Each number is 500 + 25 x the weight over its row's rms, rounded and kept within 0 to 999. Layers, rows and columns count from 0. Numbers have three digits each. The size before them is the row's rms in percent of the matrix's.

# up: layer 10 MLP up, 320x128, rms 0.155, rows 216-250, columns 0-127
# down: layer 10 MLP down (transposed), 320x128, rms 0.146, rows 216-250, columns 0-127
# gate: layer 10 MLP gate, 320x128, rms 0.163, rows 217-251, columns 0-127
up216 091:503491485518468531505489444497497504474547481521534531513525471501531509471497510434515502529503481496471501498503469494503515483511485497477439511506504479565447519469517546540482486528515523503536522467509447519512531531517513469512531455465473518491514486466490508507521483471537524530503522527510481493478520481472502484496491461510511523433468486506508488504519519495469509496531
down216 094:503494546481492536492539534483483494510511480502477483438496538528457540515505484520444505504514450479472508491485478470472493517472481491497508478547453483477447537491460515494482510480485504461507519496513484501502495537523456503509504539517458546513466556531524508496509475494553520474530501519484488498543506511497540478533524529494461463515512497510483490509494485522497495522477
gate217 107:493537555448528491518492507501427528473509497497498502506494512484473508536494481526521468512504502484475513531558496499505496488514511512536447531478501531481488495469493510532485558559481513504478491501511484481487498465511501519485502526531474506484508518529485493492532478493451457502583479513515495486431481505485538485493503489494520516477488477502525472486466467497538489521509
up217 103:485488454524514516513504518467525499528503469533487483525512460519505515479500497513509529542499480511476513479479489479513512451575517518451514510566503506507461506494517493518490493521501479497468483528460517469522511494477506438508483540504495487499516517510482531534455494505480503522454531499452503473526471480480475476499509423517487500495475521468475483483463521473499514453496
down217 104:491529499448467472467484485452464531496524538493473484507462492511515505544509451465484527507508512495523515526508537535489487500534543491512446471493502511485504464493516447460457534552527525512470484507505504527483511501551517490507527505491488528507485495507488491458498455464483451533530526451512529501478515481512492505504502527481530507493504483449527496506521515533500506524499
gate218 103:533508475472504493485475496478467554510518517486529479509532515488437514561480536522517512495463487522482496543517462500510510505534489511500484505506484508513516525441503489526476506464502533531491531480504460509479525502498491529503536522491473517453528512538519522517484535492520539554492469542491507481495497484466513525485452453444499505469491498535542513528499494524489471493502
up218 108:485527498511475507500551434516505515502479485518491492498472507530509493513492531489482502458557473498502460463525486511513500503495499505521513498460534545482517538487478535449523558487452459505515473570516518492453494518506504481486514506474476464532514508490496495510469504483493506512487491473461535468496517522481476520499459542502512499484483498511499513475453492479564475491462
down218 105:514510483520490528541501479536459550477535508478479493499495491518483531488503542524519486485508485554537530524470502450515498475520526443486493494512508473541479483534524485488478522461533518530458523497478540508475541472507535554526477537537495521491535496502477508501516509452487489524506491498500493507458494501452483473516543490452545500521493487501480516490478494475478499534515
gate219 099:469474516499552468514486484496511519481496479493513476554515475511498500467507517508524510560515461492544514504561496551467484473529508508483499491548498518471463482531481509522549450540485521507464484466512509446527492487484531516520539473477512511494490504483534463519474464507535468504515506497493509520482528526511504486486520485529520503498493511469506465490481540481512551546510
up219 105:483447524452498513451498500507456451502470500516495495517506500520509480490483528486484454520500470460514507471493535525519487482494495515521505491478492478534541521510505570513518509492484538547500502536490516512518516545523522464518477455470562514485473496486502528488487430484502512514496482456509514509503531504495494492509489438502535463538482542480496504509507532519514508526517
down219 103:462502570502528463455462497483518495505512517504491476488509466492519547517492493495498508487468500549547512475501472525493513497521528517469528481492507462507462508514550500485522529486462507464525531508544510469514498476466467501448491489446497500476506540487485527523475536536527477485487506507508518501505531488500459546492498467533508495516534522488494550501479479453489527532511
gate220 081:501479474537517510477462471491481500478492468483479458559499514493512481552485507529494498505492529541480498535478486534513521517469464515502514502503489494506495495517512523475511510475489541551492518479511504545509531495535512485518465498527505541514470469448490511510506478429522525513468479484537471552527531505485511502483523508485465540527512517555497487526463498560503505474501
up220 090:482500482496462483505553523497477474485475470537505502513497517493438508444542509481503486485488521464508479522524474498504501530544516492531515497504520501514505486520526502487492521527514478520514468493497467486494456537466541482482533483453488494470520521506520494513486502498534470510526553491457508514484521450488493496496475521494569439500529434483493487480516501535491552511494
down220 093:494495488458488510492504526502510482533501501505487484509467493487506503555474505465448516496504482535464450440555506494504518567528519491475503496526518525523445532448545524545484527505519515502497518476488472498510495495472504520496511492488479515490514496496529506465522479566476474515488498540488505526499488541497494502494511485467543501542489518486493577479537490497500502495482
gate221 112:503479518512496485515512550508470520504501504532520510491488520470455513538474505445508494476557501504541513468509516522538504480500522475507536560531498477518464529500493486527514496460492524522496514474512534509514474479537477490504541516481476529512469472503523521515480508518518497517476442498505494477579462514480470492477518493479496530484495467464558468524522481497453484501492
up221 110:574488490524477456484465486510518494496491472474518518495506503541515522452545500535487469519512516500481490540460482514451527541481476491544509514481483521495511469485527449531484527505520501520470479502518491536509547506500491486493533453499534456508539500530469531475504523487514548532465536458527530482498515535495501480515512518471500485515463479486496510477491497503460481491493
down221 102:491480507438486545505494483494502504512476465505477535504499529473484484532483515452495512489500472520466498487482481504488510452535535525509527485558523527505523521476474524462479469519495507460529507514536554512544519519548529500491485496502478487505436500485516506460502481516448542517515496494513507478474533474522506478538503536535484514526552498496550478508528496500528510489513
gate222 102:485511505474490479467481493471443498502485477522529510499533483503493479518452491487540506542523509530524496509494530479514508464532470511499512513559490480438519508508536512507454492529499516490469426450484515481492496526515519508456491488488463550520500554547477478501508519518485499525477480513499490504539490485447527490500494487476477520510507501444531495539480480491510503469478
up222 099:473538493489505491483535497481512477511526494485525495492521524475487489513487480474515497511457493468488504504484542557489474541507506497459542513528467519463467478498509496497472517496507497496554534510473484482479495433514490513548530482504493449468477431462542524458509511474514530530511534475521473481479499494474493469544492464453489467535508510521499500476470513523500487518513
down222 098:521467498523523493511515529470487541511468459526518469507500508500490493453503530498495542546529477482531544480479539523494501516450467493473526535475485483488502525501484501544502475530496494478527490433483455516469510485496521507448490506466486459508464547518482502511506493479502484493430513506520504465472509458513459522496498481502488486507524507462490526496487531515507486512443
gate223 094:504509489503523473501531504522493485479579539457504515468476523466469543496513501523495477521473509475470478458508518507495509519484507531498481475486498482454502479492512459489561525509467502505492480510511480524489560499539510551512524482494462540461510484507501487477521468482530497454515489507483515558480519514475528480521505497520517490541486552485513456487506511502479512550519
up223 106:480523516484496530524531486532491513489466543519518506468535497471492501490466493491472543543499475523517503534493458499447447471525520479539496472514509492516506512495517473474517532525465513491474462549524471508515497531498504489530487543467535499519486522505460507533479540489468483487538484514465489500483508529526494486482501454492463525487515474541462469491467542511517448499496
down223 101:483525500490524521476541519508526495444471502516518510531468496472513499505499516494490527498477496542490473507503507487513477524512480514499498483515456527504512502516517533510502524452477498477554538489487489518506515503541498481537486486476474533517473522486518548513472541453528531569551471509447451546485517478501527483481460517518507523509478522483494495556517500498476463482466
gate224 102:486497489479466473527552521546512500501495487551500491472500458540463514475514513494504507516489494503501502458548499494517496479507480526466483503527488535469469529536506475495496503492481470451558540486428508469529527529503496526485481488498492471494495520469490535532486489532435497498550525514507480500508541483517540481499525516488509501495507507523468564524477492537511514504494
up224 112:505507564490503485497478481483527487442527466457474510527505509523496497509479492500483547498510527535478511505500519509519508483508479445496466512509503499493549462497549506467494525544499506500451505454550482506523494537516497527487516448493467502570490490491500540520494495463525498500527509505510487485497529481495495528497479529500536492517522486529487481447469517501459446504541
down224 108:486533483543490531453544504488519515474493514493459515489486516510476501564486516507459512496510471491507494465482517489563495498507471486503491469486536503458518548549503514473466541506489503472487461490516471503510511525549472514508478446507476519507519442488486483521452504461481504467516458528509526519470477553482474509493525504505515508490554501488501505522466513517490494520490
gate225 092:507504522496506482510512537544508515489537463486469479466541502509501520491551498490495504506528472512518489501509510503528512549488496479497487535580471498497441491515491513468464478480487509467529492475463553534537504526504514510506485549527442485502490534528507462529501514480506470506499484496509515496542479499530529526528506500512474532471521476514455524501501503515541525477558
up225 097:514495497495514514479482548487516507527510461506481474476490534444514497502550535489482468494517461493524460471497512489494476494493483469479524478534503494529496514529510484535500471499477502495470420457513516484493483488494479495533522497510504532493458504523503498475485508502501498513526445464464484501514481552511549525536533551467510494505512484499509487522452504473573500531526
down225 092:466496515467521486506481497495522471474538509521495482495504478497487531483510505475461511504490520488467490502483483475520512539523521498516520503463492506539488557510464494496536514435500475515524510513507462561450488468525507478559488513491481525566479480453496491501503456531517541477518534504503461527512481478513508492479517486509509491482443497468498493459446503538489526514496
gate226 100:521540536505518484505491507482522499484530517484520534501492490531494514492494477510503554482471542550485483462497477525523519514465443500537509497465468469520499470445501513532511494508497502534515464481510464488500516499549503467497549470480503539502482553535492489543467463535501504512453520511535497511494544509490520525500510486502487506459486503504524512536454463517464488533480
up226 101:531509528515525537540549508508515504495517487519481554512489491524502503546525489496539491508498490519510509455458501495484464489523496520450508487477525468492497501485512494519531545499484499521508509484445519469487485510503464489480475491447572454532501471531497514519509507493491456496543510500496532486524502514528550498477501485518480506483486530477564528476459531491503526535467
down226 104:447520509514511482516520514482516542534484434503505471538505486466499479497506493521498533516513469458454516533523547525499476506481486501547501513553506473488487462490447520493507517496461501501523496490497517545542515522526494473507499471504504510511520495499502499537471458467481510522507504485503512477524519492524533487528499474550502559491497515511524509432509499498502502505576
gate227 106:503491528519518455485534440474476555503468497528543497489483517464487510514528527503520468493485496521458514467515517502501527494486514456511588528530468492525518491438524520495523490499500541501468492492517491457527468534504492496518502496520573491469488496494471489500531520520517511538537488502504518514464492550489483519495502469505515520478519496481491491524537473488483504490475
up227 106:459477480520475451470506528496523514492477481528504499512493517504517483504497588460470493466541482517507482458483504538502499486463503429495520494558517488534512531508520512494503470498495484522482498506530525448506533496509523487524514534505515520511495496528512515484528487535465464515495442514534526495465512542500457494497548498493520500512505449487476524503500486476536501523509
down227 100:400519486472464529509511519469488508503509500512520474507490465491468505499456539463529488497487491561482477532469465470496518479514478507503483480489520504491479501490591482511489513500505527465521514474535500469493476497546484507497507517509507502515521544519513497467467507521485540512540505495484491501517523490497511478541469503494475510511496523557470501485529441489517493482504
gate228 104:468525524488555513510491491501474458513514468521510479477525478491457492475519518546463469503482517521541508502535522482506495458448459501513539509450539536469501472525500519521503527515458556526504519500495551511506479476534549497522497466507470491538502474478514487464497471486495510515469523529471497505485552529494523510466494535495505484484528484477468512475493508485524520475507
up228 097:489550531471503537514530480443498522503487487486519494461508487507517542467458460472494522495505472457512505498470480508457517485530526473509506441522500473452484531490532512498493496490518530517456483485520495463515510455521474482465486478555499526472488507500500512488535489500489562491540457504488485486510519522507501489532453497500509497497461529508475505564517509492512540510485
down228 100:506507495572514456520497496496473509532488504468491520485494506514486498508497496495458468479497527474520509503518512459498494515483481494458547508459506537464465517499478502488516529550460484532481495520488481517479457533495517490515481507468520507484487489497460495503483506444510482518455508488513534504513493506547485481461515464492503473490556491505538519461496465512576477541547
gate229 105:510516477512529485504477545489521478504452466492518534524523466478481514494492488478512517530457509509475486503514483533467497543525492534525482516541486458465516491520540530556525521499504505521528496536508475451509492531550462516491499544515502489510456541520488498471505484485488480511480487475455530447495536489515481468511501498488530512560486491464517479553488525496484490493520
up229 105:482521540468503553508528451485484499479549507478472512503516491470507498497491501530534498521536470514519499476546511486550544466529497543530483497473498455530457463459498492530509500496471507479526510513516456544537543524494492472503547507494505495492469506508522514504509519499498502452560478528509499523459524467516492485476487535484496464484466500509485535465515491508491493479465
down229 111:516513541490514503488532500478481529506503530483509515503537544503464492548528514445468484474499471419537532515481472506471509527510495525491513500492506524467439495505469524484504461512569489473473493467485486500490506515539510493516514496456516503488440528464528520487454501534501488507513459494525466488494514477499513529479508490520477490507518478523517530534486504486503516452510
gate230 110:495511484498509542521505517474529486497468526485505475496481442487479497532517498521477499484510543509523454478524510497521490447502537505495512496478475493524518469492442481483501460476492473491458461483462520451468522468509482533467486518491484436519534526562477449516499498497485496480483535500511474480500493518502525512462485518524488550488505464517535482507503507479491532468457
up230 106:500521528470524472489493526482470483511510472488502518504520504485521528511505504458468495492477475502503508485516482451505475514530495478497503538504550517485443483482504518491480550533535486536478471527530508470544498480515501497502461467429517471533501518498489534500486495497484521547498512454525478455528505535469497470530497500523516475466544446496501479501486521506484517564465
down230 107:463472439511549480526579517514465546466515510495498504551500568500470519509472500504531548530490537488473504517502547518475531487506480494530497482500509529467461492514501554530492503500485459470489507509532499526474514536495504484507529472503528484484491494492477489514498503516470511508541487495467480516501499483476481494533544467481494507482482491543494499520513500516521483539463
gate231 105:516497495478444521479457544529493471512512511518494462456468477508484534461524515510532508544525497484508477490447520538510460466500453491500519507516452538497508489524475450507499513512477503491537493485479449544519494483507519516533556496517536510485478497549526477494477512524501480492529513494504504489474467494539478467495526454497524524509503483490529528505485490520476552482501
up231 107:522478527493473549510530522511464527503509557491497545513547470493514506542514449481467466520506495497546503499495496501464466533475477483493488495531486509503470488485514517487476535525500498459551485500497499497526488524534482495501516550535460505501501488506554503518509467494500434517508537510469518512513485522535513531509542510505483521478524536513460491511492505527531566495488
down231 102:469531428457491495528533480511467492473527494441522452481474514466511529463533572520490528500497479507489508521488468476507493477508476491492534537494527494507484539526512484517495507523504499535461449488526504514497514487494500476511473492516501495527527537492469517510515501558505527540492482463504472513508475477493498515512478483493463482511477493511558499451525477471473512474493
gate232 106:496467494464530475472487487566484529523503453465497466481496500484497465501490487474487520499503528481500466483544500507487497490521480497490505506519470542483502460483504497489479538512471526479493535487510547481504498481512482481487481454553505484503465470545511488504453519498488525525508567489564506509489461499508530521488489522466468497437483537505485495493473481547513510462481
up232 108:485496523469527507498474511519505506499524542483499497493520528459487516494484517530494516511497544495485480442513537499551487524461543474512486502516493500515493484520517495515449480520513540489495483466495482498495523528489559521507523465460473504523518528526516475512580481553496510498535501520491504543488544497524540512461488494535461493524468470532509473489491472556513481507486
down232 099:512511436465501486483483506444507491466483448522442492483501487513506537546472488530558509466466436530508491504496464484500496511526536505511503512505508484477507470524526491528513497478535489505549489456519486506480463522529454530489502535512510536489463532524466522482481515487503525473488474501497505499500525496498504478494499510484488497533537531519459452512474466475480480504519
gate233 099:519495527475530504484510517447503507503524523442491503480463484513499469499496495509466488499550523510505461494480508487509513521463500489451473497472529481483500454494545511543501548522462518486495555571483488473504506505495462519530453503477485506540440490527503506483483512536473486466530537532516503514469480516515478502519524525443463480512515463514502500517517496497511494508491
up233 106:501523495487494487529538530547487530524500507555516479513522527480519534533507497491499487487430512511499506478506526476550469532485519525474555481494498509470484487514510540503555459500449515498507487501518518534484454508483562532504489520485488495515497475528533507505513502511493528514529494486498454516520496514479536499484525496478453504525532541488483510547525495473474509469449
down233 096:439522524467490524502529514459504498508494489496496511562474465471491465535488521505512494505468496513483487500456468524482499520489495474547475475491491502506484536518546491493509468487498484483485489484515497462508521523501501515552543497491526476572511530470466486458533494476497539540531484543476494476483524480507482528549493516511514505546511500492538467490490450538487484479500
gate234 089:559501488492479491480523494510494511483513491492480516520510511490490499498500500484538478512463516462507514490501484509524497542539526497495485520512493531531545466554475475504494471488525484530462529555514515481509525443486500532524514496523555499509540508507527506491500491518492477528491483514486486519513481473514492450463491525523554426463539491492486476506482492449535556533484
up234 082:559535512509461525473523461484472471505530498499486552501520546453544476519485474502545517494509492480508530517501493553510513529501528495498441515481498542548515477500501523513459484489507495517503525538515509483502509437490518490516501513504488501517504539461498502535527489514545481515510523522523473533496471478486493493485502530499481480506497468524497511472484464438518549531512
down234 098:513528494523465522527467522481513512531454496457491510492547513433503442562470474463497512534530528478535503525464501515559462522504530502495473530506459499515468524525498522464494530503509505495493484481531508499515449462501474492501479494523469450478490525494499514531543463486492524475508539495460480494523484500477508493537472494507507510498507520513494489486516496479520471519471
gate235 111:451472490472509508495472469510510508498487487486492519482488509526494471511471494479493499526474485531461486497481547545525534502490526539511537483518481511477502498503510515522522517459472477491476476468489483523465491558487508536529529535531470477512497543506492510543521474489539485521494452524464533544523519512462527453507494488492506476494455496466457497532505501537471504517564
up235 127:497482483506479514494479497506511489489524503458488492503491476495483474484532474480498529533504484523513489517468490498523507472531467488536456497510536511454530531494519485499509506525459471456545531547494526555461484487505500502545514492432464502479532526512508469502460522559436495527491529493492513513474497510487481501501514489462504466504512464505428509530507521465523487490500
down235 110:524424522501499502537456479523472470494481524529552499498462512540473427506493505504492524522496546499514543476498489469454506512481465521505515500484483495480473512503465480512509522510489486520479553500496502502472504480508508504507496526486498471503526489526510524520506541470516564464511558488490476487538482518536448478489498516488499494505477512498457513487513481526528538538511
gate236 113:473516474520479435509485466527527508505431506512475540463521520502498498526548477535529545558511503525453537452541498518475527500491464469516476552498504519489524483495546507477512513488513509496459515490533496501483529500491499495516489544493532486491500541509518502482498525480501541496513498458506505539488490475504473502465535496477497476530499477486497521532512488492551493483468
up236 111:528541475502510545451506495507503547507496516528470564494473474481502481457520478483476524519495497497456518506526495517462540530508522504464498486496522475488490482480497476503479531493495483502478561487514507463506482507509482502502483494547489483567487425479532501494510504462495542494522479504491492526476504519525489486442516515476537455516502468492514510476464504472493452513483
down236 103:455459481520506478502505492458499494499519468511490478527468468472471537486529454478563525487524527512526484528492493502512494504534523529503487468521520532454472505559523507512496475512485534519546498534546470509480464485527503481554509519480535522472485517548521513462445505501513484512483485449495517522510491515500483504472505524507481473532513528515486477546498516495520486505531
gate237 091:513534496459496502504494471480502485496460524490511525474552497483521461490511504488472507480521540498502516502504523480462500479498453504451484520477496518478580485499529532535494528559485450459490491492511522500480455533438522495473482496477541499520500506507478487473487486533474489521507467501478442474481446482511497526489510479514528475500461485548511512499510515514488516485521
up237 091:514519510521532522516489480510480521508462471527503493502503519504520488468517465509498488477482506497481482498502500512519505495500549496464491507424513488506498506555494498493474492546464519521521520497528435524483547502498531522492546508478509531491460510502493575496539532515523475464533544536498475503535493527532502494496503515498501483543570540481511459501507492528519478467504
down237 096:451464507488475500462488503529519477474516516486493499470535494528472500502523537504498495488492487516496475493509491481499516517454463509526502492524451512536474527519457519493507485473436498465503489484485494528463453459517501495469442532507483530514489506485490490535506479438468513493458515524520482517508524499533515453506482485470514549502509484429521490500509516483506473558496
gate238 108:517510526498523553497529471482519485518483495500521546480483459469476492500533515497486494481481509467493518502498474506457475482503518543514518474510495467512470481566479521536510533496491502460465519485507514463496475534535512462563489496546487502496519463484466528522507508500504499501553451521542511525509490511521513471475484524538537498443470525487524537499533526526482504509505
up238 099:511471522506554528523461453548517498507488503501471483514492492519516461482505534523527479567523511554522504476505475499484563490496496527510528509488491525476474479478494497493517474514503477531519543517506516513504460535474532550480482532489508530533464453507459492498493458519520491503519496501513513509483489532490521549469455500522513469498498470497513515491497439491496496523544
down238 105:497498479551514509481492490502514467514512499500518468502507487484465510460485474517470494512484549534470524511513529459473508521501453471461511476456493543511509498566500486506474521481499483540475480534508511483467513497512538479471493529518477498493508492467480512502475505511518474555469495513547504526526488430498535474526483505479491497482465490538531546480522515453519525459486
gate239 102:505546532490488496505468502468511469526518515517478523508445512510535501514493443507551543515520507514499507473492534544472500500499461509492507506531486528491494490524491526506492500533493532545538483541531500508503487554497531510574508490533466506472484558493505510485515465492450490539508533524510504518529523533512497531485492513497494500505497492491537527564444492501498511512488
up239 102:490520550513545541507472502487478499530515504511488514508531482476518534491460527512493468497504505462446497494501515522461419522469530502524468513488525507518523514500557471500509479493526478474489482482488503495479470535533528496515518484521510502495509494507557526477514508488503471508539493523471521508476487477508550474498502471490482542504461514516579503518473484482461469513473
down239 101:481494489512494522512465457481542496509532480496538523512476516513511460486514521539466487488508470483528468489536540492487491513497498512496501519514478500488479501574492486491492540467477512524504459499482487538496563528445473487466558484505517476529507500487505531510468509522530520459519471443529485553495489489523515496519479540534492482506503439513502526473496506490497490462503
gate240 095:490507505502543541492497519514498493472513532542511519493499504535462505498545479501510519454546472524519494472500474498524511500500493539494513509512473505494485488502529471530505489456533518502460495459467456489507511516502470491486519535483513474512517423512539520516509480505511452506531524506462507461492523453518481511515502500528507551516499456475527508512562532480490521567503
up240 103:522551523539508496502524516508542491543476510505460487497506523522453561475517507456516509522520504494496442468477492506534471491464467495465511488521519495508521465489481526543453517541483528504464474504486522536491488486489503458493532549538494477490532484542546489509467490501474486512478518505532481509527477503452494477531535504517502496522534495472483527477489512463518507510484
down240 093:490468477510480486517474506453486529494507461499476496484448488520501518512474507555500471544484472511522483453485461514493509508511535498521492475488506505506447469496530497447502465503495524524515450497546543480486476498547496493523492518548537486518521555456469486469486536517527497512460512474549512562499493519540518520474494513491503506496534504495494499493493491511540506521482
gate241 103:460496505533549550499523474479479499494466457510478480505507482499513503533484497503523442524456459516546506472462522516475537526530475526490503515516511514463481500514497480461529519523506466474516513511459479438488506508511520490531540488509490461522545501512515513504559495491515442520491539509473470457522500507525476510511489483525543462483503481470482510496492515526482504524511
up241 103:503492495509543451503458493504522469538482513490471509466499534500531464450512474456498547530516491535484521478508545467472500495520498474493517528499514521489512482506516490560548487515529547492510517490523510472465486506510495515508531485469501478542515516475530501474522500529533470483506500501516484526492469512488509503515494537488493485516462474484475411524467532551486501525512
down241 099:458491503506489470489486472523517454513523523459502493494503497499496533491489522508516479459539500476575488490514472507531492457487522487503517473537517524520490463533496535482479533493541497439462538490479534486513479509508522534483490508547475530511541547502543493469487516499465502514532517470489472486471494473469482502493508515448484503505471452515507459502508528480494514454493
gate242 126:495475470466484479485549525490466490493502488525447505538508495484485490467509476501508506476499494537505511465460552508484490463480498487491483524503473514487514461501480504477519510562495519527500509515473486466478500481503522489505490456469537516601497472524530534481465524532508531527508521505491564489494512500496532497515554498525482505507490464525509528540467499512472496517507
up242 114:479541517542496491529500510517509479527500465445467507504527474539470520528535497513424498495477479507515548466500515540473537521506485460514522491497526485507512517487455478516527495476522522541517506442489499558528524472484473513495531510499516478527540490528461502477527474491502501537499515507498491530508494513534466494466487528498487481517505500490501504471477554490552480475488
down242 102:552539479486499518433507486496493517485507487486465498425530517489498533521510502478563496464510443493532501513499496512473514517518507560487463473528512533515516506512488537503487520506506513484525526506528508510500518526521509522523504516470538525494489482522509514535497523520479480516493488522476540466503524518472500477496539505492472454506542477478508510547486551449481463522501
gate243 092:488443459501513513515522475497484524471501443523522518527452503473483515536524526485468474526490527515444496517476471494514483528479470522514511484495484518520495523534508485488515549486516485509483503530448482518489531547452499525499469511516468537521549526448505510481554529475513472499454503495498517511484516548511480522507533517470472484473481469491503473490503483503531512528500
up243 096:498501459467511486490495487533484477488493472496512512454519526471463491472529451487511503439467515485518566462466488438480492467490459509512482488477474530503503485543484499494527522498492490499499517511479496509490439534508502510446522507461520507486462530491551487490523534481520524504455492572485523506518503527481505499499498481484503473497486499503484523453467479479529485512502
down243 094:490509480493513471493483498463523504509496535492519511522458517517521543473482480481479496500517503525503451499554540486546491521520528520486519493536461528479534485503544492557492456488511485513514489571493499486515523492536474470511540428506492497531488488499509506550492499471485491552501486487500468467471490461521520493480513489532512546540529491506480486500489512530479471538501
gate244 102:493519516453475491450490488486497461473514529510506458503510496504476468499494509484483540508484515505470466451519487485519493505477516559505512503505504473522513523525464465504531514495504463496498505513527540487496480497481488537465513511496501504479465527446531504497454479471481514526449514489497426502482495522506518498505583500465495538540505502463492509514471447494488539484515
up244 110:486523507525491543480538519476503506524529511510418477535487540516473543495491482488531469536505500476527538568537494493502522503520498527484487514483498476499495499546488506508505524483512506483485506504552454501476474522475551497501472471531504452537538517527489539484518473492525516502507523494461470461490513501490492461503479543493509502482505483512474526554521490502531515515531
down244 094:503489510454491491533502504539507494505492464525523495514463499486510451527522527491532522535495519488409540452500505485498475525516474493526515503525503484490539535491504518511479458503517486498537489521464534513477533483512494533516471510510527522457465490469464472528500458517492489510464483533513507549515520510490527527536483469478497479518508494497528506436488448516477505514509
gate245 098:484524477532513515473520468507505551479487429513483503504525511506529484492539503529483479483533493501497535512567516501486537494496492478550452475553507510509515503539454529510484456468507515494464486506495499507505479450530500479472481496497498501476495444487485479490538525485536526498502489459484459475491485511490527493427501511478522496501522515465511487491533470490473517472503
up245 094:441518536457522490498497491541494486475492489484494492511516485469520492438470491470497504488513498500493493535513473487473502489504510527518480524474522522492534510518497535533521492452494479420512481546493514529493480495513484489519479475468567461495549502476483544462523467470511541490482514479490496509508485552510501511506502515475529493522487421488512489523511533487502499531498
down245 099:493465485491523521546499492464507467516531499506506526484515479462486492500486490437474502518510485465518545544536490495458503490500508469473520501522456505478498498514502494503500469557523513481521498475475509532516458450443499502491481473507436512521497471482459471526515518519539509477471522503479483474485432501502513519510539480548475512499525530473499529462494525529504496511503
gate246 083:491476534496542506454505465495507542485493530479470439500494504464472446480510500502440517498473538534509507519535458473473541499506474526524526538515491475454511533486464477486494528505549507496525501513492536479533505506504508507507534540527461503563504502490507500534490497521508487500485491490461468473499531498494485507478501501510502485558513496497485546472486453505511480475475
up246 089:481509479519485520529484491507475499477475545563526451510493505492512509518481501497519504526508508547473549485518478470500498529501505462472480550495483530497499569469518447473479488521516502455525508484509542469525497490478497533467492521454490510556483464494492503476489476532475491503482485494513521511553491509462480511519552503487492502475530523505516533494515477519498514549459
down246 089:527440467494484509476519515499517492503504496491502577491522522518504541455497501495529529483475526479499476516550515501475493486493509551511497486512499477454505512499433519525536489455535480493516470510505448466516486492523462459514536497484504483536507468471488479515481462489512524446496519469469495483535513500481488516508473523497483511505523495489508443528465514534467527505507
gate247 103:518498519500483522489521528509498501521511462546516494472485515513487474463519510561453457475469512486510501528538486488478501472551461508522464476526506490496505462533484472541500483489484498534510522534490480500522526475555477497519537485473497488508521483521481517439504499459497513507528541515509478516462453525518511459508531465453469509499468491543515502510518524507483473539483
up247 106:468495471485486492465544498516500504527513481489501509479468493515467503487522495524510528432527550520543489513476522519551502529472443478502504511490507499462496496550513510535508484535476493540479509505522494535460532508520517515589488489501490489505500497485506507470517479482458519492519495507509529495486486551471485463480502535502463514565446506518516498492475510512510510523523
down247 105:487480493557496519490490518495474501479539527486491492489473494526519508473493476494511507510482511488506472495487547479515509507506445470477490506478498490489557508503520469487457469480463480444479482531483509509530499473477460485485499543525514556460498483497489470485527509521520504525520525465515503474488472489537488476502447535517475459519456501496499471494491555508437555501467
gate248 091:480530518525541516500527447522495522435476466499495520488481495505459499457521504513548506504490524480459520512523492487511508535527544488493489485493430517485522538506518502486547480518532513545538512510492546478506500492449526506511532526499503485520525480530487530505488491520446507568475473492487515508513447510514492505510479515538477506480496494482485481508501517492535488453516
up248 093:487488485507473524505507491454497479515530511483532523477517498439506460495509538490523502497531503510537520432481500471540429540527517499522496496468460506505506517509489503503500497501473515527509536526486516535510544451559510496501520504481534538539508494482523521505494502512501447508470468476477508504486452519529526492477484472521541463497510508465514504477455515539513510513485
down248 093:518526512502485505478539467466476521502495447509511538467493485496464491500515515562500465494489513487485506487495503504504479525529515509474466486520461530490541509503501526508507486498508461495508466529479513551466491461492519533555504512491540538519506468467465440493502520502471502527531508491505480476530488524542505524544558484534481463517486480511479499471528441472521481516497
gate249 099:509518525483501520524501480488460523498500500485505515514483470503494508527521451534504491526515486473463500528507452506516502534559457536472494529514512458501479465510518504482514489506498518499511505508476459474522495479526558510519494530515506488527464492511460519442557443532482463492473469503483537488558446516480479486488507525503484476501524520507497460515466490553496489489513
up249 102:503483504489449480540520460488490475512549491511482487492480494525481491471493522515547529495523482468520474520495458492495477483503514507499503496500535478512493475519496448482520532509506544482502496531498456488482450479524527486502527507509492531530526482501511516482516449544549475509466499473475516511412455537497455502507504506532462457504495515518483545511521510481481491461502
down249 110:474513474528460523522485518527513488483510487522486473490483479516463524497512505530501520548548470499457502479485525460434461511482499509507512492531520525468491457488525531489499497488470532492505509482520511513517468497503519490508522550547490521506460512496486490535493504468494547493526517487483520519483514520508477533520435520521527420536482551540497473515502518496517504469490
gate250 096:498475525524470519507502498534466523444482536525493498470515502481467522483488489502512536478503500552490462522542484524499484533464495488556454473487532492504510509497523502531494509483511483531480521449517496525528518495486505476530453519495527512528486477485486551506548517493529502488496511541493515527539494517462479547497479533532500506448515517511549496511467490510560477478513
up250 096:534526484513503495489539510521481528545481523494505472519475506486515483510557475477560522492492519497512520484514479498474474491521497495483469501443472563486463482512484534529513499529475483491498514493487453450532534455483518449508452521501519520494515500489537489511511476518523478464515452504501540487544496475506506502528516497499534542507487481497453507508510518461498456529524
down250 096:469480496518515520476465489524494548500558502527457532512481498487472498465493448503475508536472522482482479528518489486511515533541506493529539498499473510564531517507519462505493526503523505504497523514492504518493512441486448515511507481526531506480463538530530508564495528499477515498508520518547531498514481511452491486510462539469467498464537488534492480482483507479519486488520
gate251 113:557493481471478539472511524499520525503530507506497521504502500530497504541515466523503473490510525542494517448496527441499523451537489542511468500499521515528511486464472439500553507466500505449485538498502497500494501494532472467488529519497532486510493483515532489579454512533455467494493526498522519515497480505511490472489502521488518492516497499478527544528493468500487527521505